config = dict(
    n_layer=15,
    d_model=192,
    n_head=3,
    n_kv_head=3,
    head_dim=64,
    d_mlp=768,
    vocab_size=2558,
    activation='quick_gelu',
    norm='rmsnorm',
    norm_place='pre',
    norm_eps=1e-06,
    positions='rope',
    rope_base=1020.0,
    rope_fraction=0.5,
    qk_norm=True,
    attn_scale=0.191,
    bias='none',
    tie_embeddings=True,
    parallel_block=False,
    extras=['local attention windows', 'hashed n-gram embeddings', 'a smear gate', 'an embedding shortcut', 'skips across layers', 'weighted sums over earlier layers', 'capped logits'],
    init='normal',
    init_std_qkv=0.0294,
    init_std_o=0.00536,
    init_std_up=0.0294,
    init_std_down=0.00268,
    optimizer='muon_variant',
    lr=0.00741,
    beta1=0.93,
    weight_decay=0.0,
    lr_head=0.00951,
    warmup_steps=0,
    schedule='wsd',
    decay_fraction=1.0,
    decay_shape='sqrt',
    final_lr_fraction=0.1,
    batch_tokens=16384,
    seq_len=512,
    doc_mask=True,
    train_tokens=143800000,
    steps=8777,
    dataset='wikipedia_en',
)
Each number is 128 + 24 x the weight over its row's rms, rounded and kept within 0 to 255. Layers, rows and columns count from 0. Numbers have three digits each. The size before them is the row's rms in percent of the matrix's.

# layer 5 attention output (transposed), 192x192, rms 0.0803, rows 105-119, columns 96-191
074:130119103146137168094189123172118146166122137065102162147150140142134099125163175124124116105112149175137097092167135088138138131123155143139126187156126136128110139192126113121168114096145131110110109109101121133099104130144140080143090128146134096125123135142131111106119121153131070133
070:085144128160138110145105116118155088127125137153108146094107113118135130133131115154108119140122135141149135171152132131180106140113114141149126108161138125104078128160114116123132094118159107100130076148141148130155107173083147112129104145172183101126092072095160151128150075131163111119
069:125149150102185158108141170117130135117126070146156108104129131150150169119115161164075104114122151112093111156121117141121129163183162128122141151146178164119100117148114130084084140157121121120118135115137115124124133163142128085165132126151135090166168113090142146162095189150092120117
075:111088144099121160145161107121131095129123129158119085122148144121122148142143126145129113080046090146107130099105121147111122146109140119127085143105098169118116122112142146132118101176100157122130132169143137140134137088125121131127141088112102118087107102136132128154129121122096169090
068:099160079159142130131128175130130125133118148124107139087129149133147118105158157148138090106123132104180081167114147144108102121115111136115112121112106094096112131107065121136134121119138085117127133117081091164107167150145123100108105115104141140132106128142070137120130127097147143130
074:127088173121123119137140142107123160161077089168150159124089132169142092078150141120105130106114139145148089077140136075139144127125159075126101149175156157139111112160131128074146103116138131121138129094153113117109116141118126136186125124154179100110100136148096139141140094092093143098
071:119123117117133117165125132171144121114159141169156100130139132113119137119110094112124147126199101114081127115090081129103102126169134126123149157125142104101131127157136139123134108129147095147136103111176170104108157099137157140107117170085103148095116134095117115157136129096124078126
061:132165122125144145099119148172124172150154096122084169131153128124118152177095111062120123122149115136156133100149117146124161139136167106087153188140143124110106143113127153166148122117128109141147085130100121115109139106130137148101102088123081157134118101149170150077128115138102092144
063:163130129097089101117111185149129116115163143143160125174113097086113141137129119109151101147141157165161159121104116141091099140139147164095092117122121158117136158111140129110118102144164123121084147152096161146086118135144112132148138124076114105095102136153129141177166089131131127114
070:176148124132131095136108154155135172094140099126135105164110143146128114163126127110109096122105178153116093108094149146072148162150104113106113151138138128079143131128133152141168124140128093160132106105134128170135159100095121138135104112136138150113166139109112142114128141087132158097
071:126127126161139117155128129161117084130158084125128146145106103123121124138162172117109096126103150113078063161136121144151155117153142145139097123160084089103156080144140150157106102118131123092150150088122122129123115112183088131115133095132158133117114125130091134119095080118113114141
068:118123122127139102116149130110100136138154092089147125162145149127134125114176083133145138161134118120108086141137151151133113145194130123126088129117156146140121105138130109080150108181154126127140140165150151119153164162089129099089161145156139149121073111132103132125103088128132126067
067:088156142099162087098152099136095097108130129114125172119146135112160124124104163119161107153137134090136108164124145142096112124076135180163159120150118095090106131114154090124087085140088087127164116115119098094084119124096098136152114132115122134135162130120135099122130103140094117109
063:136133136105137160106115149109121138147117129129161149109126123088156136138083080107085135153145127105155127149060106129094110141139136114092082152149154158127144127120127061125123105130137100148108118135110114124145114146116127112127107162097211128108129112100101157096142123139155100135
063:115116167162137174120108149149180092162115151090137153103108164088127059138098115099132086136098165111153075125129137124188108183106121143171099095120121117146119143109099164091115106111117137124149090135138114113111126144134143121102123128145120149122116125143128100129089140144111130139
# layer 5 attention value, 192x192, rms 0.0997, rows 106-119, columns 96-191
078:094136132122119103142138088104101168080145152117100109117145110124148156140144132147108106116079140082193146144148147133129110113096129131161132155152119081136134107133109097112152140140139096142101114162155103171120125176064154108126142118152107112168094127124156136130169110107146114108
078:124176143092144083131135098138139105119092125167146151131134098134130093072114112122142104100123088101096187144096103142076121147142133139125113145128165135134120115136085082166093095193115157126139104132156160163148110113138105108147121145148139129137126136122125106161111143084096133132
084:160123139105143150123179145155110117125116120148103117141083106136124142122135084139139128124094130163116131102101106143096130143156138137147091124146110191139162140118169157104151122167135172147127128138096146099158091158168100115073130095161105135081123116087140177138127123113090158132
071:108188125142169138144150177108124119145148119099130081146112163141110154120135155183112135139109155136114118186109154113166105099127105127148097112077125087068114135126119120170124164152122120137136109128140123123155119111102130102132144150056133137111089129136126159111139122157160109133
067:163114116107140078118097102126084134151133171104102157154075132143093078112115103119112139098138096100167117075099128129146127118102105147141090158162148141141126102074091133114154097082116155131083144149138110132097123106124087155129122147126139124128144156130149092149149068107085077119
081:151121135138138114138103152160135141158146164172184146142165131145142124127101109083154106158135156124100151141069140136109165149152144114083185151105159128117118114141115113101104091124127080109143103134167122160136138099121146122120134150112134144095147141145106137115133107152108123126
072:126099136140151148121093143144175141167120145177139128134181123111163146173125115087132142105144162138149163102159116102116113101149180110082166112146136095113131152108150158159115091121122148109110074153159134107121161131147112103140107101142131135113097074142134143132114133138138112179
069:147130096112129076110106107132136094065096126152159075130148112126123144134112139126111133161111126128124109127088095070093149133169101112097118137157116161150155168160118098110156144085119092149113139163118118159134138142199158107166140102085088130092107146126135126183147107131101109099
072:158139140101118097104139169121151142124150146122145104110101102113077166142109090106118141139188154129091143111134134129145145165149114118122171145145103124129144128098104114116166119114140091095095144114134119107103163112132149128120111125116088149148160138105082108153118140121154138129
073:140129157129163156083151131108119113079130106074137115135122156092160144146118121166143111108146102128125084112139123146171104129119129124098099125146056101149129120146109095165120134155074128144137138091112139121125128143134133069121113126104154158134116145123119130133128139157100141116
073:124132118076107125100145138115126124089102108124085137108101095179138138109162141144099139158113131116126133173111142143153138128149140103139128163114162136132127130184146104143133084137104143108142162213156163154128129114123179099107149125125120161177083123104149112161138106148122122106
077:138151102147128110136154109136154071093147136143142180143162093121166128129111134097120124118121150119112102115105139124139093142157136087148130142121086093089122147092092131138117132155191107123174126138151120160155101128100083170136144150139126124136139134113085136123101109102111123113
070:112152155135113079085155150155142115161140114117135122132107107151133134154082136116146119138137103145154115154135092131091151117100165158112163144142148093139138134145116100115168109147175158170072097124140140175113095130089137141125162133139131132154132112155150150123150122125119100148
068:144141169167145109133101121132124146085144116106088158120117147117151125117139136107121090098151166078135162101153136125163111114111095174138095106120143101128111116078117118137109168121097130131082100107142110089142094095045185149083137124153125149176177104090128086130159109120123129115